{
  "activation": "geglu",
  "norm": "rmsnorm",
  "positions": "rope",
  "rope_base": 10000.0,
  "rope_fraction": 1.0,
  "attn_scale": 0.177,
  "bias": "none",
  "decay_shape": "linear",
  "steps": 4685
}
Each number is 500 + 40 x the weight over its row's rms, rounded and kept within 0 to 999. Layers, rows and columns count from 0. Numbers have three digits each. The size before them is the row's rms in percent of the matrix's.

# up: layer 6 MLP up, 512x192, rms 0.0551, rows 187-197, columns 0-191
# down: layer 6 MLP down (transposed), 512x192, rms 0.0572, rows 187-197, columns 0-191
# gate: layer 6 MLP gate, 512x192, rms 0.0591, rows 188-198, columns 0-191
up187 101:430531487492478550488405436528490440545531447534560556435567548482532526452546474565474481496494488511517540524516454510514444464581505535445598427461429454532579524588516448513546532538541552527525437586522455567585484527571475582487432474515513482487505472477488460472511494479534532429499547495541511528498469479512476458463526464539533468424494514525545445461513521544518507539561480481482494506504548528512536460478571541527582567531505466524541479531536476521498493446537487430545459528500506457568521480515542527525551507523499498512513507561456455460496443502526500524
down187 104:479551485536579472511514443479517594479500546540471521546502525536418459533512492568509539538481434402573473541528461508551482444519476464481509502532547512492486465474566494512480494570496501504447547478487531515542533507473458487479463472493440485544509431550483444501492444526572526567496505483545486605516508511483504559525476425526522547508493486460524479526537526534505424534486475503520539533504580487490550575430589556440479492522435513496475521451511520570527484498435508571451513450486546494486529584492554514485514472495531550504477485485438450526571499509392410482
gate188 101:434543472518511513510555460497468543548501472475468524520497515548479508553489500521525502423487568432428570513556488504443443514508481517490386512481493526433535525487464513489477502467522466483574432508509522433581504470534561492542517470455482536455472518472545530469533478545537440510549477524496511512542518492578424558482447484490443487523482565426503561562516512497532472486570487502454568474499575556517584521519502573493456521542507577483515510510474540443521471424550455496546522516370523532479507456494546513513478457463463495498522577532591485547539542461514485516
up188 105:532432508556424452480474511563506481532488569509456470491467447539584492565488420536507584468462423511489533521530535493514455512504507512469485411516434503442529526477546454511533455444527510433530518469428533506512533471467470524442509512530483541539519509535574523460418560534454441575465515507471383464506461523509460527508519458446494553492459548520454479548464521552487478522528459442506488503534564546474511440528516412501419537514502535477526512471475569467497500463541485515431528553477473457555424502521510495477502410532539461559471475516523484495462503440449536516
down188 102:476530457584549478546491522459520452545505549569457520512492528507549454509555533502472560492513467563511516465500552521508527506541432509455503506529477439470571454548537465578471479515445453468512524550522524507551502608566565490510533456447537519464463520535529477502505501547530466551523549462522449447540518484497529526435435490457494441382450563461532534474497535441451581473535466483480459545512574443487519576533533505513463495526445534525471483524433498477497472505536554478527467513502462457537519533505441492565550445466525566558508542483569499433459484526438451528
gate189 100:553484489490499492451440536492515485477379489552444507500469526447539517493518500448397499456542540509508524494532455482512534511442507463502591460424455529490560527509476441495442556495515496484526467447532506504522483493597493420529533549549545490521490536540485427575513513431513493500431523431536539508454529549540510448572440572549409523508508566446462482449536537532492463530461539476552479486496461523496544480493468516503460511480451511495496425463551620541437442441528497510526524541536479541513438453529499504502476487493503577469494462488507510532534570501485444479
up189 094:517499487515521447536475499516439435470435551525509506479494465498543523453542445488495518489451469475530513512539453507489482401482512543520526487484497534576492437533463482493519498515538512527458439469482529519449526470593425495446418554429529456543443485559442450462545546458489466515464475525486440569505606507499515521483505509506461443481559459434522456495553436472470501431498508494581498411531437497472528479487500455494493484489500510525513466471501538483438544459581524541491568549519491525489449535448478579540533553481547524553558485457498521557545518597564440543
down189 097:519564447491459556532493457564593424496540549446440511574531541482526449509571439545528499558482402510490601567472505577481421429530521520589462510504501481527542481492456499444501496530554533488496491475534467506517469539456524564478483502475507458508473411438535564492521441480569541469564491492475508469464470433514496527574571501485453517506535495533492481479456475499467507500583437519500509543495510524488521490468519532514534504429553506540496449486531509444502543518507440531534500501525486469467488499490405502513567558546544468529507550570566455457496495562482506487
gate190 100:471472487510509502530508518462492441443447466438503553538533503518478436484485552537494532432599443529453473428467533441515535489478502531541481555493506469436522458549510438543467511432480523459474532499522507514474485502497398550491545564563546514488554539488482505485460530506398537487530504488458422495482534547574550559491489513511476487596512464483542536473433540475494463593612553555508586534548509517528488546548502482467522553499496516499584523529437516522502448550470563514489550539471552508463554532452452513540538495537467495523516498508449515510504522582518442484
up190 108:494464480477464554500476536536495516526474456498423488405504408480469501548542450532484483491468507460508461554504514450505468522598463567507533527485360499540540559503522572548551465542473504468486503523531472500479530523486486472532475528463423386544485499499445501471517569484513571519486522449498523515527482413537516520509420514462477460462529471549469521504516497519469514419463465507520481469472461485483553585448533513577546481515484479473501480467470563551557499436517427495443481532527390540532486530516544525539507431494491553489521449475571535551466471478468483547
down190 102:513482523422498487495522573486449496509524484436497547480486545485448585502514527502505485524545550542489561480535498514533518462487540437494520578476523502552485602486468442443378533502515545418530453491465496435501452485474452470529505462469406550480547532456463537549472535554502456493554520457437460505471501517507516487536473537533465463488522467431563506508418505467584529566514537482499442440525527491491509488459542557504546400505467536546556512501529575566532492471527514460457502544525479456555557477497466502503435523542500553494454426545534514454514479523483569548
gate191 099:429513483547473488510527513523465483534498434456487519547530527497485656534487464527550516582522550524498498437435539506474480528439446539513526521551558474516474587492488465511508475459527495528569451512452497477490491457463552440527481498439541459512490465489539581453474517486471523462519490519446513525527452528479496515438474531541620533455560388518493561464533545482503483524495507492517529539491502419526484427523515510466523553515447494474521465585455444505531501544473496469472513465461530465435422446445571530548516521485443490566494540502473539437469528478434485475
up191 101:518442501493513533498478458599555532531594472535459531521647516512469521526487498544548470484548532502499535505583511489499532515480508496477451483494563505495569518481556471442510557526520467484521476452524526508533537533554495529441558523498472554509470527522538485463430573528515476484443541498563502470546459517454533532489454439486475527468497497473456477524465520543517450561489507470484557528512515562415468428394466477579476518475495558505453493521509462537509496469573526455521539466512609411514463448434448442498485478495538450548447475512485503552486491422496482459
down191 097:509522535530507487511454447425525507511441537433548438478470483528472488508551570459457508555506498425469456529460491473467531535522472527535488514512501410466425461520456572506488544499502514486470498538486478482450544439437472509488502525404495510436562494512463478445580480526528459465522488489529490497479552470538500437497527523569483456423547466551468468450476546500510500439456568474463529514458510531442551436532553560481503462537584533511550514460524508487389530498473515514547452504531495526433517614476455449487515450547545531439450479478470399541529522456486491485
gate192 095:477508499494552504515604533552487566561577556447489491465482552582468524528497496481437570487472521514483416534516546569501455551545521463489511467510536529484525472546462502513488482563539492448452517468485548462529528429543493455472491453443513469498517452503584545505514517521542494520595442519444518502591444510504487510532480492468462511488485475583481572376524507511565501495441501481477539474498539562456538478518563429489510518524574501474530515492494537507497460444511573418517435571506416520534500514489501549504505563527508558532511474530540578543481495466523533500
up192 105:523533415506505397532509499515421503486520508548427444546438477534496521546423510482487507480546483511465520547512518492491487512504503441505459500421521543565500460500537519524450453500491531519509515471502488545435468476541556537471464507501471446479483505502456397501483441539462525544541544506514502551526502513523504435488460510510439477529386495555455527458457523430443467463480523510452492434478561597514435454453515537444520576520492492449544477525527613490454466466542460564567513475494424558480507503485500547508467508531563512537529476548517575516443548569512496542
down192 096:493432575513472555579507482527460457542537530449514552458528503460507519542503488536515580539472507510480431481496564495567474507532513445449467424532500469542532474575489477438465431535479512474540517536477544478461514566474502566523506433493445541518516508523610520548430519575501534389527511496443520502516492513439424499491535445499552523478465535497438501449471415603458527483526485426510558426420507539490489535462487440451492475491456470559525511543467501507515484459456523475476470464504528551564504506493471467543569482473552504514476471533546516474464498466500511437
gate193 103:531508482474538512498488525478521508497527517497406528485496506544525531532533472428541478525471446455527442529500482455518510481465467517518470507499505504510564613528535519566534523421436513465496451515565472557566520557500449450496527435443514510473479538477529494462532470457520528464511526420524555513550542506448527513563485584567494539563428420455455563536453466500535449563523473503540460452472574463529430469475498530488521519456517517494461532482476516516542454417536508443466573465517516535492549477470518534494460459428382565555568561487500469535506500541463526496
up193 096:510421458522481545540432512506463510512512537451533514483499468470475555475460485476471498484576507505447535407428475492475536488497470520495478508544480429434502485459462515553522556509452499459469511464451460507480415526505500558484416489489471468518474491527475482508458470511481492586476507526540465386505508498474543448488477431533561508512433491517456474363427539533447441517437522443452553520443461485514499497573428517511503584488454537524526483457468509484452460608465526507567510492488488410537462475508511521461494428458440498482448524431499450500485504519510532513
down193 102:565491458534451546557489541531506445495473493507515423495511588530585486469461456513577406510491491517500507498518487505524470460546437565473553548560538477563497447497472503457581510499492500483513485487502442534519524441561520422497492475455544550511502560554506604530517494537446526463541574509438428549490519569572497542490522500490500460527576487452461484475506535459517496527495455471511496438483509508518469548551508428492407512517522487475500450469563499481461439493504523460509500579445511501443506501434489511477514524622550433479467494579476443483471457493488488534
gate194 105:436566477495491505592489487513509474489542556452506526503523594529461488506472546469518498490387534489515510499513468524527573518474448508564452476470484460424525502440517439485487522486544421522499411438421482426531551543441552460500504472513488509533417483496532505520509587498546510561487521577507531546532533474519506494515458520505511450529539498504489460589547422546444467486504471512465510539471535532561576463440461505504466464534540557567537462506468521486503482502500595504437492549454460474493542515498600524504553496551563521474491491571525480527514523518426496533
up194 112:517444519458522546588527468528471533489494510550487527469497588448465467508503496503503542544547541507453468539411487435537528518569557508501487415526485484534496562481430513503507484510494540477529488513539514579530494512519574450486504425490493500524463498560561512554495526506487625550447555516486554463522483501550492409393504479569487490462502517501522467486505504520547494527550497531532536466575507554442460435503512535527415493420497468517479522463502500501490493512534538423411557512528502484485575493538481474457522469495505572516542590455418529555446510465511522473
down194 104:500534515513539448422488475492575471467546521482593477467445446495545519437547545533454484522513466508519541567467465523498495400507541472448544445548484455570513563547514476571501493549518491497528504480491514580468497569556530523530441523455479508532438544472475492499486487463536493464486516452466515524497495479510442502529439499543406463504498473416522516508516484512501470402472505518501578448464476569534482499405540524478501596497463487483464550533495480446399535538591497465498544429473502515474546526494461480489582517584572508557505538483523489471474523469510508537
gate195 102:480621514499558533527474511521528441605550492559459459508510615560505472448519533492470455476537460478494522495550472510520471442570401422444569478511460445504518552490499425484458524517479484513500488460463508441585527485464432447521504522453483432449426531463493497541488546480516545548529517494533505494526573525448532534506521442491452575465520486458492447546510505510547497501581550565495525470492460445516534488520530549510477470441517526466455474558529547529529526464534518514516514491485465461515500544519516518488422457472423517516538451524502566550466431527553483517
up195 097:525475518489490505485520478476475495508411434465522497524517463446461579478499489535524566490498491519556592503546554544470497562464495541466493530495509530495519501403494527508487481509488491514518482534395463498461450477543494512460502479549484498499527446493415469496477521530474523487479559471571508441525472496545469531561523545553527475479514531456538516589429512503508538549441462584478487567565500432442444480484410491498429545565468563500489539485499502508570553494461495470450584473530541525509546516534518528646549555446537528479538524571515527545547547487493472510
down195 104:468520615400536491537466516441502518521453468501518522557466567515462472459471522517476437532513413559474514485457507552544526483483420469427575508493489515463585502587601481509431493523509502517466526477459484519579515459477548447534519477505512478536520512532508471558579547517523603484471469511465525479504445435513505556521477471503554542518430496482509538513478550476455510477514552531620553445482481435481434514496502465460483515468447538486432549548556549521517455441569518529499542503493471536524512475516520532489489417485488464506473451516513493551462493469467478510
gate196 101:556527553462538385512554489469484509465490483491472466559502492491490479522546478498489563478497553469544483531485458576498524510569454533557480502489482481551486504535511475506577461393502494551481495502543506499499471512481440463536538523458437523523495487624492525566446540554483472496480540518551535462473476493548520437457483558560553562487441495519422491510434433545461535472546438476514441420481484503429468529542523481544546478524538458526432506517511477475442565530462548463504422502530467481539515505488471463570530461479511401585432466545495507520539466516490515461
up196 102:550537502630446416504495467438473545473473540472495546489505481542481476502489524466499537397501526516469460546521488511471518441518484471449490561489497481485500491493490529517450464538534538456507571479566452516467495520508492519523465484429514495459556505565442492481513549482523473478538539507472524507543529471475488498458473478591524561523527460497461524446421433546451510511444509399444445413582510509505450518482426528511560537540586479531479529486497506491459543534486520590569449485569571477532418482489476520519477575527469467556566510470527455513497497516423501483
down196 102:553490509541522466497544588503411580485448526506532433477582537435565522492487481472447464533503445469515546486481538570496520531474532464408505423495489522511437573518502419521566524501503463500474394502474504488559456569507462483498543469515494525480483520583441523549488525560536512549501503523464512489479500479525455520484476572503501447493430526471446474499550467511484516492563478535510494552442504480513567552531487474458533512427556507501572494489456511494534474505489504512488490535513596488546436584487426405566499485459533431558533523450525509481512441500505535497
gate197 102:488451514454483549546466548470477468496414490590471532512543454513557444452494506487507471482471466485457551483509436505455560481486539463500481525553471464466474479564530488508576577509521559500551498499463488456472490501467555528529456482517514540522559514472521513506562488478475523500499482446566469497430531553480559489490510522491523485493476508528501592487500458385448438472527478521552525481557506586570477533534473484518455538513492518477525529474485564515578478456504505533428538544554585467579509455480527506473446428517504484483446494486529564392581502576475498597
up197 114:458491560431548535529430514466543544498421475507510433517456428487553511500522493489534479571570457501505538470511525469470547524561450560538536551500491509509562486559513548471540439547456558572575497542398477501498430520472521520519403409514518491517542555459480459449512512495420519480583576597434548472535515491498527517435485547521468503536489498556495441442529464554507458508475472499537522491518519459493495523564474538466538470488518503559456543547497555539455499411466533524494506486519496459497509497500513458509532526460470476488521530544559566487538516464451549535
down197 107:554520464479459437481529487540513537532480528501472503551533480569535522489508485542495449483503514514552482500550477555412480545551413482497530510413519555465545528516491492503501557519525432502447466507448521468422545456445582498492456485521528500471504540593447444490550516485548424538504467497504518533595483455520456429456515494453493529501513499466455476447482581465480489492461522508462501488526434476423531464501503535586495439533556490489508487561495554561491579448522534535507522566497488449513540497468503518586387507508512512427479472549564467519511455475552420476
gate198 101:465478479470483544534546548585465540463566428503476537524488509505432505454450428542469508500547565424516541563452492451551515525559535424507500552513548513493467534561574451488484458474490496486580465536501505421505503494439541509591530537472500444499553492464537461534482558463516512462510498499489469444515526451530528475554439488471511543449511470555480455495440527513521516498486506546517494425489464449580493407461495516504502462566489480456487488559466529512476578468467500478431478547529512494475559537483534536570504573465566392558457518541507506493470454536509518557